config = dict(
    n_head=7,
    n_kv_head=7,
    vocab_size=32000,
    positions='rope',
    bias='none',
    lr=0.00311,
    beta1=0.95,
)
Each number is 500 + 25 x the weight over the matrix's rms, rounded and kept within 0 to 999. Layers, rows and columns count from 0. Numbers have three digits each.

# up: layer 4 MLP up, 1792x448, rms 0.0713, rows 357-456, columns 384-447
# down: layer 4 MLP down (transposed), 1792x448, rms 0.062, rows 357-456, columns 384-447
up357:563503504487478487520476522441487525529471460516461490478500498484497486488502540477538512500513538494514536483446503469469468505520510475490508483473491502461495510531462487482482479524525490
down357:481475506506487522473475543465495480456502480502488518488470449492489504456439527459475499495479469499548527521507490490513518504502522496455497532470507499531523548497499505520548496485495524
up358:483498533523543525480488476483486478544520496484507488496523474488466480481488504494476501508515477531500497492544460453506470489500491506550498508452494470504494539505511515492489539473464481
down358:510529508542525474519503509530529493462473523484507469488529493479508523540497468495469497515513522513498505494513528476541478544514453517478481493525518516481504493518509465490498471531487490
up359:502461510485440512467500496456513500513506514506437566511477470469508494500543487504490477471575516510494470460490478452529495465477545459505431518529504500516515470524514506568496490496509473
down359:530528495484550511482484480541492482489476463473516529473476528451511526521476493537532514504494483492481502512481517521540422478497480526501531511468450497490483505493482496495521487494526505
up360:451470486491506512494483497527435496504545473546520527489484506552548515529478461519515489457491517537530484502517510540489488513525526491553507505491482438524547514448462571574503521488474554
down360:454528524489502508485565542473457490525527499526546524488549553459522541475547441485501456444513473499514485543471502504510510477470470455470490531450458435499484487488467539497513516492519510
up361:459507481525520493523488495527487474489522500538509513480486489498513520472479463485469519504498512509483498493527492516473507517518492474517468512498523500494501492511513543488516501500544515
down361:488493485511537489491504441536486533481469498451518473494499476499491472569498478519494524530470500483484480489534471496469487525459504473480482503474503469508483466527457477530451534497503508
up362:454522509525502514505512486539527473486487481516511550479480495517537526525473491496511508503526531505534453476494514487466511511539481510520527486475471528510489501529510552526487496475517520
down362:530467530489480468513474550512476572508463513491427477494544503483490522485531481487513472497503473477502518541532485516500501516496484503494485496481522453515504527446524449506519461560493528
up363:508463502502496543494484481449473507514519519488477522503511497544471487526474496476504445542509479482497518520459506490497510520498502500526458509487471501511481501506478521511463479521500526
down363:521529477496485485519504503522473511462481531494516506478462445477486500503527511472509491494493513501493546493483559497525487499526497515511526487498518469467553502472481468445500482467467490
up364:520533475500533486530485500497535524503469487471509527469483508507524510492478520475483470500495487502503514510486546512516496489522505492487549490522500568469470518526470519516509488498516485
down364:466548511512489460501500569507496515493512476511531488483518529487535516519485501493472536498469479527471500472510521467528531553509487464534520497533534444493497485463493493533506523489498555
up365:538481480472527550520510494509526521500480493591452526449473479492531535528536515495467532532475499485529472463521556491486476464539501509488511501464482512516474498518517498485467469463513572
down365:534479540548494564413504522503496480546476520545497552479500516500509526489522481476495495521493444489545464475518487517501569450487513521471545488455466472464414523519487501484479456522488498
up366:500478488473535494495457475493506500546492533462496512553497482476468493519505503493527458496535527485479509445515464508533544487471474539525489500544506506469500496452483490520515420474517443
down366:515527541498493517497515499468528467478485496475499508528536458537487540446511530506520501496543510435457476446526518496525475473467497494474519543551467454540503521491465487496511465508466476
up367:529526509495517533475458478556485487485503481550500511505510477473483494518512473513543495524468519500470503514519505505515511490494506537479507507551485517489528523511465507472552490521513487
down367:494493504559506497457538504513509482522473484506501467465501520484519538464526508485511486520498506533547510515527451552507516482534462529492503523493494481545497482491519508505489486496545515
up368:507479480481498501511533509528488476503511570513460459493508487493501537533465482516517527490541461488534461426453515516480502465497505533494466438492477518544498495538488522532502448482480462
down368:526477484503492483546502445521493545450490497495523517524495481516518504534503558548466520469482518495484499513512531555459475485539490495521501504530477526480515507493509511500495518523471526
up369:518507486485531511510475504478518492501534482498537510513479487525548507465507490489534477553487504511521477482540524480501500472484459520465506479475513505472475498513524527509470484493503510
down369:491560519540508483482484559498536500484518523484492482489520540483535532476492477496494506493475491467486496460574520525505505482515488557509450560508509521484471508499465482502509498496492496
up370:439510498526567482514516527476529530499479484510503506508513473490544502553481481516496487482486478530540495468502440505464481540470474496535444480521422503492543479524514462522497517497458509
down370:515507476539482489490532524568472413506485470494507528531492485514540509508500485474464510475538507462484512489507450556556479490468489528489511502465510511490513549533465495502509512525493519
up371:474490498499507478499475514478437490491515476536514512528478510493533501523532485572508492506531491500500527520522452514501510498475458530537491519521455478530522499508511516504482506453538470
down371:538478526544567505489508458485502504505511538515463504487492521494486498547517519497502524495449466550491539523494525490508477504503500512521485485492467496506479554535514467473476483566539502
up372:544523540489479488511512496483483505484524511506501512496479517471477511517483532487522538483490450520497483492527474498497468471513521458491504476494502548486479497491504502561526490466527476
down372:498544510497491564508509521496511504463500479470486553518484489472480504524468510496490460478519476520507503502497475478463529520496499516505496517519526517493485504505505478542489471519507510
up373:541540493539511501507505504530478516470516519541520489511497500454520505506500474497515508544500503553481485481505538481507526491478479481497498497479530496493508460539495476512499457504467504
down373:528517464517543480503503513520506527438513536462484504514463535493496520485519483477529466515514501517463449515478528527457508502502505481489526503498457503524480481460486476496474520496504490
up374:508506480480505542489495532499493518508495531466529562486511533498501497494549513537513517521500524463491477482500465503521524463540506526505559488490512479487518516430514502503482501495489478
down374:537479493519529481463515523493523501479479521545496485504489509500509518492502509465484523549510555533506472470478540491502515488502511498505467496516474471483505507507503525485533492517510494
up375:549539504508491511534509476491505503481497470542506531468494507497444434540463474540475538490454474456473519472527516536507478506477492503484528545464542540496549486472477479527474529510503479
down375:477511485471495491482569498515534533501478483506529520474484487509480465482504471467526471505525462496549505479500532498501518468499484520491529528471551517524499454490524449472451496466537536
up376:515482496509515552499522475488529472516515512510523489509526523524506528494472480515503513473521453538461511514506488504522492510484507490525490501519553523514486535476489486498483497529472497
down376:483487495489511491495494551505483531487531473462505500483528492530505491532512492493482462494451489490484483504502476488511500493530519496503511497515541528484501468507510530526532508453542493
up377:474558532482520506466484456509505522504505457530511494515502460495509465526502460514507522510506492466494495483503477487499519511515524542487510530538510499501492529440514469546483521508558487
down377:537494511512506496439446522499475512500479460479453526474518502474482515535479464458496508506496487507474507511519470503487478530497513479494496508503511504470520477504488510481484504538502486
up378:483504466531527526566512447519485525481507498493500528453505493476493528490505523497496481515492522473552463469499481534523471533472516483538499548510576491519501520502482541486475515514494474
down378:507507490471541515504527502511498471542487498471524478476519515482499486529477483499511488480520513494477494525539461540508509478498534521488494470534469470522499489491457461505512506500476498
up379:485542493504494526487518498460529490520523523516538484516458470491503529507525495487465470490507477522504457517490464489500502476482506528493488520529516537508462501458461511473505486486499534
down379:494517520490506485486484511533508473502488439511499527465553528524489537509453533564494508459532517545502486432510537486536510529456556458470464503486476517453494518535528490491485542487487456
up380:496469520455519487511536508507494531480502529520518486514460463483531493464509509496498546516477552548515477529502498445518453493474510489505471469503476484535517480460516495536460498526505500
down380:509533503457548524525499516499493563507528497493478491457486461500466498515476462489527466514499503513539534500555485487473492500478516457522506503497487465506556495470494516505475502540476514
up381:519484492493515472465506500491511520508507467540475428485517515498496485525507535498536481487494454554477496543516509454462490451526478469518479479478470526524493491517533528486482477492513500
down381:482517521504465521440509465503511464497474531524478488536477507531526496479461497485504507529492488467468471482477459505545505526512526538415520547553494443468503530519488474446476493530504489
up382:499532489503483532498497520488524470454501515530469526467431534481451468489513498486455505501499495508497496477509500501505490536490448514500573503513453553492450525515483514514499477500508517
down382:522518480509482506479513507494493494488496505522472490502532491481509494502494482530509486490505497485459530509477531527496479486490475480488537462509531531513503489486448462480467540507489518
up383:502492485488481494566488507490484483480540474536499510532492517505532485509500552496505519497481506514511542461515544485503510513488523451512522462535487522488563490457520547494503499504494499
down383:485492534476494510484443471518509556485472482459522499470499519439550510465523514446520504504465487511466528486540491510547465460470456471510517561509499514447507429489491511483498545503507518
up384:492486506500553516487503492491490493520499511503534510507460492531492522472483527516514520484534457458518488513497501550459544505513510546509493499521505536505493504501519501492449529524491508
down384:495512502494506522503542544476458492498502525491488475526502506496487500516444491512485488506494456494509529501467463491451475451506469514472494475516465538522492513491496475494480507531507501
up385:491513543514508486500468476467486531478488481490519474501551543473506517514487520485506494471544529491505475457478517516462487491528512558499482494510472497487514482467529502524490481514508480
down385:483526507531549487522510512493525511493488508481516478497546536478495504494466477502511465487546520492478496427540478473487513484510545532518514492455513469536542517509474504504508509543506505
up386:511487464483491495534461501512526487483522505506485509479481485496490519520475511476451536505530554476499463489498505502538453474518482452525508492496469478491469538529486481494474504513521508
down386:514486463491466517515465520503497510508515515536494437468497518509482499455487517489485501492505500499501429519527473503562532527519482530529541500511474509512501505533506503499486491542482515
up387:493517488526499499492481506520527512516518534522464499521488502481550478536485497543459523429516469526513509517532522490496502483518551514490462518513436508489507522513467536496485508482530528
down387:527521535516529521476532521518525510491495506501497464526517520440490501441512469478512506505515517484485475462498477511555481557517489475478522513524491472429495473485479531494499503518493472
up388:486516499496479526531514486484550496475496495529482527516506498515528500521511535497535515448467482530504459500533502490498499471490484494536527519517521496483498535518501482528526483492515464
down388:500515488532491506487548545483479477513478543468499523477505492485499493505478501525515521500494501514463481488510484471509490508524510541479515551497517493534496484499490472484502491476487506
up389:494500479526530534548498544473539488522497493536470489512488496491519528508505513483522480536498487465502502506500525487520484519544509506479488458504550490448502553494512524484495498462438467
down389:489487486462490499498480524520520521496496467478482521503530512500467498446504535463436476459482486445487465463425547507536472456545520492499443508452479518488474508524453523473503494532507485
up390:478467533530495501504487534471446518522512509440507491471496505494478493540489505465489518492548535476509498490455494510493493516536473489476543496472505457498477488513463516527484489481460562
down390:502488532503489549527487469482488504478502507497478495472533506487523531528500493493516477462503500505497504524487490504473480506467509480524512516515498518504514505464537494507468528502519514
up391:502534492452496505505516512464579495483498476511474485515524519498526477470528499470521495469466471522528488492461488512527462490455505543491527486526471524534507505560489495536484477487472507
down391:481488486483493528441487478506494501489479488462525505478522551484494532478490473522514509489499504505529497509464490450478507514501515483528505445546468437504504547499469507458426516515569474
up392:475496513512472464516506480482507544517507523475527505505538493491497486521487475513541489481500498520502521510505467506483499547491473495511500484485503507501472507522504489424579504512514486
down392:481509507472489501483479524494523520540489492464450519465531507492510531497532551474503464551504484519486467554564477508513495502502501521513509473498482516476497495501530516520498506482448513
up393:499448484521521474527518522534506478485492511500497465523497507516396514498471475506508445499508540504480516488480509466494545494480531512534521499530486481484503508483489528584519464530520483
down393:468499484518491512521537475472495521491504520521520476498502508498515469502483456509499515498479536472496498495502504476474472491473489527492488473461500472495467517505510451491473457480510497
up394:511527473446489523517545505473456549538530485538482484536508454500489546466491513489465525456509446542520523456523487518460496482553474479513513464488517475487514504488490531485463484460517522
down394:511511505517469481456527507497488461477475493526483498540530486484471523490503476499511517518504488472430538444492509496538499470508496509511437515493549523486481527521495539471438463531466512
up395:498504487478497560524487520447477497497494534506495541556528490518506517472500526542469468561522506534558461488561546523555483542551533546500494513517481483526490553461468433504510471528483495
down395:488501485534500462519525523520519501465506486498452507538512502491542505462504541478513504512511497501478484485479497476538538512530464515482536514508523474543503522458531496510497468434488524
up396:510533500503486474510496488530498520541476526485505496484528527522512536514466507483497513460523503509490497532452474468461520492525502467553507511530491507519489482517493513494500475479487508
down396:532487494478530491553498515554464508470481563508476532518481505525517485500495531533500483495506507443506525485466472501524495467485501453529485486521509481499492515538514517466549501500546472
up397:481473473552491524492438491471471529532528539493485446485518519504508515551509531512531496472469512495521488472462476533528552535481480486522527512510531508457482493446454474490496506471494512
down397:462484473478471508520456522486516501541426499498516550452511527492498513462491485518462505584445530485556498502485521487490539501483533492540482470544525460476465530484473524507482512458548571
up398:466510487463453498533501482490546496484516398544457492514448496492515502529542467531512536531515465528497493472511518519536502479545517470517492494498531486484524485479521533498473488503515494
down398:483500550498538494559451497477522527487484511506434481442489489447494513523506512500505533540495469488517479482489495482532481556474471482560513494490511467469499489525459527504492493499525515
up399:495533496499521478482485492477498527493499500467488468484498515491443486504509510516516498461481510462517493440518505496488509511503502436536525472522505482518494493507494518540482507470450500
down399:506471483518483503505501483542489495441490515496468491512522494510481519532475515486530479472511475490490554465514523505543552480508491474472487478501472495453521488504523494501500522496507546
up400:495435484535470497550547484456527503518482495459472458471562505528496536495533519478417562557479542574466508495526471480505529504477497462505496462477486534514497480512552463518473525482531463
down400:459526475481474529449505475529509501501509541448490522492485456495509498491493494445490505508498497502427487501467506487473554539474523473505472435505466503512502503492508486518486486441510534
up401:540507555508531508551506470516484526455480491507521490485520536487448517478549503467513525507479468477480510524524522459532495523491487483529498496518521471490497476485534485477515501511491499
down401:504486472478514493501537492502463449532521467483485503504483440475499471494504496499444501540498518466498564495481506466474512469503498557475475520502510510521548510493474495522571462505521507
up402:519508499487518507523477488543493540514527510482517510525489495491527464535516505498462530487524481486474492483543502529512464491532489478526504503479463528477503544537476506505476501540469500
down402:498495538512498522478506534509505489483533499518497492499541506485499509497504469471542476528509494548531477482506508469494468482484464519489502486515441487480504531474504480468463479459523490
up403:454487532480457461503499444501487472515489509526456497502502488508495537558555538486478506499521499507518528478480474508480483497513473522480521467521478495482534470480563470481510465501491502
down403:561534521491497528454519525455517502466509514491485450490514547510513452470450507507505473518486520481434489505459519530551510542512531470481508458546496523514544555476484493473484527538536524
up404:516500502509519539480538508514519491503538507468485524514477500533520516450487504494557519536470490488473512497515489476543497463465529459488496471465532499558493482484436500493509500513477485
down404:498515476517545516507525511486528502480508489510497523498501510491492498442487491478535520572486484478469544426500510522495488481499495501531518508484459492519502490471490533479532505506489498
up405:505474515481526518518526562477469478476509520503483493484515522513458526487493456507504474513497488521536488531514482475490492517517510482510554514507518514502506520536521498453483505471540487
down405:552524478519489465514515495488468550546511465473479474493504486493456533543491526478498525524457444514504488500479535531482478481500531472552471516510432531495516452498482502507480489471492502
up406:534510485438508548510486470510521502469533470485490517503460504525495511497464496467511496497478550463512478506482481525455481506504515509526495479480505464501515518493510506495521487502519472
down406:489509511463509495467487479513503530495486496458510511511476516484493472472482442561474490531515516515523444546501498536484509480511524551467484482513514509464539481499468482465502456503515463
up407:441486473526533457507509487461508491514523505487506487470506508502539466487507481457478465468504523467463501431503520447485510452532498494494513503504472501496486487516456498468517475513459462
down407:473512465474552520487470528520465476532443521500512498530531517493465483516502514457455484473498488472459495506509524513494526486502534535490483479497519485525477512538512472467480493531515509
up408:505510462511492511512543484501511510492469507508485536535520486526505470491475520446577513498485515497482505491481488474499507524538511504479505460512482480515511479505508551456504493474492494
down408:526487517545482500512537502539462512490522535496494562520527510518479486506494514447496511455520530444502511510517468503476454500464494520522551476461522483469473518491508463509561469467505531
up409:482522510434540496477474489484540504478484469424546507524560534471487469525491519511503541503522493538517477541472518458503501466499536506526496511493504527478519466511537519480448506476479546
down409:536532500546521508498501530491480530487560494476478481541547524543493561475481427498510535510478495509506536519510517529501506520489491489512552510444486474477485528447495484488500500494561528
up410:493491530505445511505506510527514507517486490459470497472501503526493508511492547506493481432544488506541481479471463487522482474504494490489518491512510450510504500507491499516525508466522497
down410:533506492510566490484427459493477476546472518509508494483503535517478499435501481488514495509479528467491507498479507521504491481509530486487496503507482515462467551485450546530543526489487526
up411:505469513540489533476506505492510506527503495491488467523500455496476494472486508520450487518523508514480524464511487493510512487504528513509468500531511467522478473536483501518519494516536496
down411:532470546510498488518512485503476511451504457501457545509486515502528486505473493533490531475497536512556477491507522498489486483476511487478524523498510497513515492479530485518511474491494495
up412:474517528477504506540485476526500495527524455552491464520453471485537540521501503487502513500487464481525519469472466500534493472476490489488511440530496479471489506505467555484465486527472487
down412:471459506489503543537469497524498444471478436448510500481524513492529457560462554488472483485491516517478471497487499469481501515482525496500468523504482494518537496517503488499531513472504513
up413:519471491520513515519491513510442467499487538497499493539475517518509476471502481501470479471472501545485491500508509530544498492474479496527487512461531497512504519491497470497509507501486503
down413:532469477498491457513523459477508540520472487509523490508547513483532508482530497476467531487474542501490529465523496488489462525465506510516504448512483498527494488498441525505463525520510499
up414:514473511474487498522512470445544521517482498481501480497531529497496505492469478525506550527487493505498513505516518505518467470541491502519501508526488506454508488485509515496487510503507501
down414:519527471464473470516520491480523464511480467534508509503503460485539468491520506524514506479542513523478511525516462503494506470485511509472543515491540504507520500494488496445481492472509551
up415:487503519521561456510478545492462503463533473532493456540488507514481504493542502502511489498509520514465545500469510498448455505483477457520505505508468495544487464487457536469486455496486505
down415:494501485454502487504534475496473498498489469500492532496528535541509495487498493509513464510468530499501498518470471536513514530496510463507514509490532476516514498552503483507491550475515517
up416:486486526498492522513508498463479486523513532474469488509508478497495484501484508467461476523519547497489515498493505461518529495505528517446485488503516529488441522474512502513422482559479491
down416:451510503460497493487525545476481469452492453528507525526527515533519488501495489483515494534509503493514478505522481523495466544498488508518465515460523467505516532494537529494498500483509528
up417:517494492480507525499496538492505542517502518511543510548461511490524527449464479524510463502530483492520534452476502496514528529494501530523542498503500501501504460504502553478519517476479458
down417:509504504524540487502483526582476533500474542494481570495489489464522493519533468526487494494496479535515524510491446512551514486531525519461491487508489510478528456555520525461438484491501487
up418:518463487489509497531480512511523476478518512478524487518544518521486489549483473533487522498512519522505526470525521518547522531516518508507462488513507482479498482513494512500479484516506478
down418:537487502481464510483526529496449510490509507522482475471482471444526543494540445475499510485531461530484514507499524484504496534519493501497505546490511491516472506500506479490515526471484507
up419:545491513513506561514517474533492524518541527505468512445484506503500522469484485503516524521500527502514466504485513516474482530483526525489507499491462452515505492504483490546517552481527482
down419:440489438473506521488463499486513469479496500490545493541521520446498479515512515483496502528470461518489523502470528460513491534489518523446457494548480519495502510502539454525522487581459471
up420:537510518526450491471531517514493505475470494533508518491472496457505508505496526524453520476517492477458455483506531505495511450503497479510538480515483539479517504478469498501446505485535494
down420:498488480477444515507486530505511467486497492474518548514499481499472544464536473527507493521480512499506496553488523490524473467504481529505494500505501502499536534512536481516494522517518489
up421:501467481519478523528524502475484502512482537479494519491503528550489510527483518532521499461521463523495504574516502497518511473521514474474506509457488473529482478497504514512485476501503519
down421:497514545498494486494456482487443528444472525490477505481501519468505517476501476526489497481510499504487518490497490495519469496480501475512497495510499544509498547532523484476485474519529459
up422:472496544498480515503490524482453497488481507503514438510450517465479502511538486508505470516492496533496488499491501493519523447499515516512505491529516538547500521499488486519486490471539521
down422:493509533542480491494527526526469547536494497478473510529470480522471486503533482480477507511506488507501485460557503470501550522465517479538523497464455489463501481521490522518508508508474439
up423:493543509511508517487532488445520568523494452519504524516542495474497497455514540458477487504526492527452526515469490527482484494533510468475517492491488524494540470491521497469472515515431491
down423:468475505508477538494516516490571484519497548474474462501531501515524491536514495487482471524452481464472486486512488472545508513490457539515458521538481463451542474444496486483461513554475455
up424:517429511508505458494487472502443479509479456537528538532452499507476492473528479468472493519482462495525457536458494489503512498512516451490482518511536518486448497488503528495502482468502493
down424:484521488519490517503515467529482520500503548500525489479468494492510487483503514551483468533539489497507483461544493491485523523508521496449495529544473523541487532510503484499513463510486471
up425:452516498505484512480479494526497477499502475548499553510516439489484502489460474502542541492574479490497554488442511521503480514520487496513545495495505514483508485511488505523519489488483489
down425:545522528520557503483494486500499467482494503484518504477521557437522482520514466505460475479533454503510488435534497510489465512549467499529531495480491497489515498502514497476507534541496507
up426:476499496534447458477499487480515523515518516487547492489515515487485527517501493483496505482522482494490470537513479502510482468483507441473513492533469534506489472506485481492492472516493494
down426:481525516486472528522505479453527510487513472480466495504527493530467521525505516518464529484513479511526509536497485462522503503525464511505472503518483455536530505475513496507505512483487469
up427:511446502504531441505493505491461528488507511507515500464519491519474499527495469523515461535496501472525520489469534491494546539477520504474540521533461513504510483497530491495482457516551478
down427:496512497501527491525516560484467451546442496503474473505513470511533492535504480459443523497508505532481443484535474489536486527540502519502490533489532472480476554477491522541527479456540471
up428:516481514455486516541485482467490516509454475503488510476549507522479480499512536478512532490501515510488560515486482541492512498501487505528527459486563494484475538482489513496518470507479497
down428:496463492506489523522496497518522461452518473517498516486513506454536508485489443531518505444468543511471515463544535516509493466501461542490505488504483508498566500474491482468492493505522524
up429:467491541498514526510503453498516503534519517461471535524515517485529493505495530481480505487480475475489502502498493467515495529510473456499510519508522501488506478519507505506494505512437503
down429:482483481525523482464516485482507504485499485538509457531523529453495437464459536524444518495505544480487539476557508486508472514540522473480525484528473516518453555517498501462489474495494461
up430:497498515478526524494496524467497504523490505497537494502491513503451518472494477478461495509482483483509514533517490539495481532541511486489457530480512509508468463502512521519491494507517511
down430:498544525465469522511434513508476513499488521514511513481459515484536525479485504475476494522458506479520490484497500524486522507493486467502434529506519526471490491511513506477546488457484514
up431:474501483522496495467525505509509493519499472498499526490520483508488511536559511496496536503455507469519512469487491475515466487453522479466501499521516503514452534486513565515472480489487469
down431:525517507455534479488459509506508495484542485483441518476525518511513499549481480516511512477494491451479485506482479498507516516476465488499524499567478496533516471507513496499451505493502490
up432:499544475509525505518510526519519507517483490498468483498525519543462506481495512532499460467514523465497524520490511484536520529486488555521479485483472486509450456511500506488422512477501474
down432:481470465484523475491491471495469491502480506491459481523520455559464517530454498501512517454486492508503483483495474524500520477514491455496473486504527509468502475466510518502520486485560508
up433:549506504481492487466479491516493465499466464501496529512478527514534486513542448495550496518547477452483478477514495501520483502576536494479503511482509526510504507492477484465473470512475468
down433:517516456506556502510525459540489503480521500507521509482458531551501506507491495476548472548485489468473499495543513508478500469509476509499513465481521484536549482510540511528495466485487506
up434:450510476485493482534491508488456514479491507499510509495495467546445542498504509534508496519482493499494525495490481540458469506478473488491503488508493458538490510513459509545495453502484493
down434:518544512510562500459485517520539543462529475514477461473528487427510496482499501437513504537492482486505520516448482485508491473501459525493548500503515517467495492534527517539474478507545494
up435:482493508504496543483487469509537490518502502518480510524483490465529543479517531489489586493471505524500483518457503467491497500526471442521503491446479471517451476506467444505509497523464528
down435:510508453482507530526498481471507492483474492536525538516513516483477541494501530455523535534522529480505501479462528456540499538496530512566502525515474471462513524523506479481510522507531517
up436:493493492563504493532467497521505498445476510499526487519529487516531509497491525524512497490513471523532524545520502528443513513482548519462546489490503520506535504487492496492482465525485519
down436:512463494513477530508473476529467486497495512514530479534492457506497498502473566497518491497548450497470520460472527507487492496472515504521534502486536501527500501485514494473494463559497500
up437:498484512458499530473497488510495474490496502533500452497475507529527474454529489496519469466537481524486453488517485508530495499507502504489481482526531533480454510475484488505481449469527485
down437:520516497506548525535517503481486528510541503479509475459530484469460514489497498479455455497446541514485523489533485441446492498448494491541497518495497467510508503515508494473535500522488493
up438:439534526462531490494441491486523488491463499510453514538510474505525487515484507542502459444534485488532491533499506432496486466449499539501546477462482496523555522472518508502498518492520490
down438:516505518507483468507499474505515462521462512469477485520508554469545442491507516515532487482526514503473462525455496530479485547473490489521525512487459502490459507509487498467524478540476485
up439:483518494514494472493476549480527461482510493484471514497498467561492539472463523518501564493471523496515469486498412473494484485519495540492502510518488522558464480523519533506449526490478503
down439:520456482485508511567505488514497555477503519515493484509502498483463543507535523474514572528553454531510537474545501483496516476503510556485468514540476518529501493491542452519515463551508491
up440:535495515505489499479524486524484504480482525508571543502516486497490476534486517494459483555481504522507491487495493540498510481485479497470531480494530481506466499496494473509511493508453501
down440:493478529506524532525529488495452526511458501517498508499482495514510522476533528532498506502460498493482483515530507494511512507533472488531514484514527498509525525470463504500477527490489519
up441:496497500510526515549483489527495478542515491513541514491522513513495528529522526489531533452528489512490536510512507470494520483499469472519470502487485508499508477488499513513488501538542476
down441:519529496533483498522508492499477514487510461490527471463515534507463494482524504474495514474488548490502512469496492495451513481468530559552523514527509504481487448523529514527507473512498528
up442:474522487510483532522491485482497486523478517497467530501532515521497473543494489500532507469479499513471496538518497484506510505496477493499552508463515534526490513497520490438462479505464527
down442:483508529476522483467524516465477498525489462539512482469499491494507510455539498524482498523515470488491492505487493529493485479557475492526486476489498477476483481511481482487522521474522498
up443:478504532483457512476474515448516505503518514514508487441499490517442474500488471474471523485506502549463550503505491485506474519492499503541512454495508473464482545516498514496493554502536489
down443:515507522487525528511529544452451466500500502481512470521501527505472501510508461517466525482518523476509458540496503470502478454451476518471500458512513533520501484519470508479508458519488503
up444:512564513511490496471510525484505541504528475530527530472500507507525528551498483558514506479500527487527506494536491518476508495512444470539483505516471480453467527501435493476482570533532479
down444:534492501537516472521477505506500491484520511485449475525483501511500523487511541523483521466546509470497465471472486505506556473498522473516556502504450496500456500471551544497547539480497470
up445:474521458483493521489510548493492519502471517552524479487549495511490489509484438471512504515505514509477458513479458536515505493516506500463509520461501491495510476517496498484498544505500502
down445:470498501448486538501505514493509488441540496511497486508526501506494538488543554475488489471479509494510459513487511529533495492517510533480486508481487529481477480471491516490499483511489506
up446:484457519535545562514483498542491488511488488476474482492513483536473463533451504511515511580491514548550489506468505504522489458494504449562492488518533507514437548504506505503492469482490511
down446:554496517491485492515500513490502537522487487509488513493507503514517521540491508490491490465486509536496514482497453493497501485511514542487497453521507463457550478514478476488477471499543554
up447:487556487516491471508456457515496522526538476513515522518466476554502524491511525507511478509500467504544475472485511504490454459503489514550522457512502508472471482483469483503512554539491519
down447:510523484505522485491476512516530503539481462461486507453487519480520521481467502526461527522530525501451486439456528525516492495440527507454484498479509539522470490504490496526506540531471497
up448:455531462522524497479535487474518446496504464516523502513469524474533500483481551521489535491524519512508478489496503475477485513487473495571491559521512484513472472499457497496461489506488445
down448:477483485461473479462522552514527482501523520492528493524490484475477504491527500492452505533518462511503484449501512504487489508544488533493530499477479492486488475522515503499495499514495471
up449:466500554512504522485475477501507494500495468453505496469515490497497492489465505536459557533488484472521529520447476498520478497514498474483545494477540522490489504484511519475509498524490476
down449:501498454508529516501515551539527489506468508488481507542492466466468578523515538523504485483429450489507492514500478500539521507523470535494495456502471534483476496456550478526511493537493474
up450:548490498511472525524444524492521505500504487506524506473465466495495507470495501510489505478505463483513482507517518502496485534504530476504554527496451498509547500487457507537528538488487536
down450:508503515446523458484505516483504489505482500505506497521515534491508534542477470496503498473511495506513509490450508500553484505522454527516491530544513501488495512496489495496497514570448495
up451:527474538460511513486456537501508472533529496527517509504516513495520518503475492517508510496492484498471510493518485509442485485503498533493509491504477513513481484526548525499502493535474473
down451:557462491507500506493498523473512528522512512494511498490495491488463520476499506478484496549533463510501519494504535480538534521508524492481492517509499509526472491510487480496515500507478478
up452:497483489470494515516473498442472554526480509456487512486474485547484485491493514479468478551543506486478496496532504488471516555507499497455527481491462479453474506514493488492523484491488524
down452:505478498476486501492495454523517485519477439469498485496501515511527505484524532470501461494502535505526528502494529476486464492489545513489486560478550498482531501538497561532468527509507546
up453:492487483503510542517500453482507492511459487547502515497494515502497517530442514450522531459550466518490495501494492528546498507467469502487484517483457473532494499488507511497513499501508478
down453:513451430511515475508494517498470561501496461520552513462490488477482488519482503475474492559481489458449510483551546478518481475531454490491480478526501544499489469480473526491507461501478528
up454:494502515512537499522494440495537541489503463532467512502481493528556544492516489467545524488453512527477474469516495497487432488496508474429477507526541529509478524536500541551557447547487468
down454:511480526491475491509475545503499510512507511540517566513548522518501461475536556523509472580465500512541481540516503490516495499499490538447496524474458534500518482526493492503534524514496534
up455:492493458557518461477492509484522520535538472472522480613496504578473490526495504531489483511524479498503505532518480485497561537528434484464487505472547494506534508452503582509533502496473495
down455:555495495514513478514499518496468453560489501505546480563516529504444523505522514524495521508485485511512460549495428501514451535502435545495529496480532548513454536500497497458477497562505537
up456:470565474553553528515498520489512506486482497498465460498454529503476491479490511497476501504491543520497501525478493490496437489499519504504509478475514484517445467498476508500443509480459484
down456:508546490498528462469505531525458454505494513525473459493502484528509508568531480505504504516486538441485530466507507494520518507474515459545523450520487513530495516524491487517517517518457521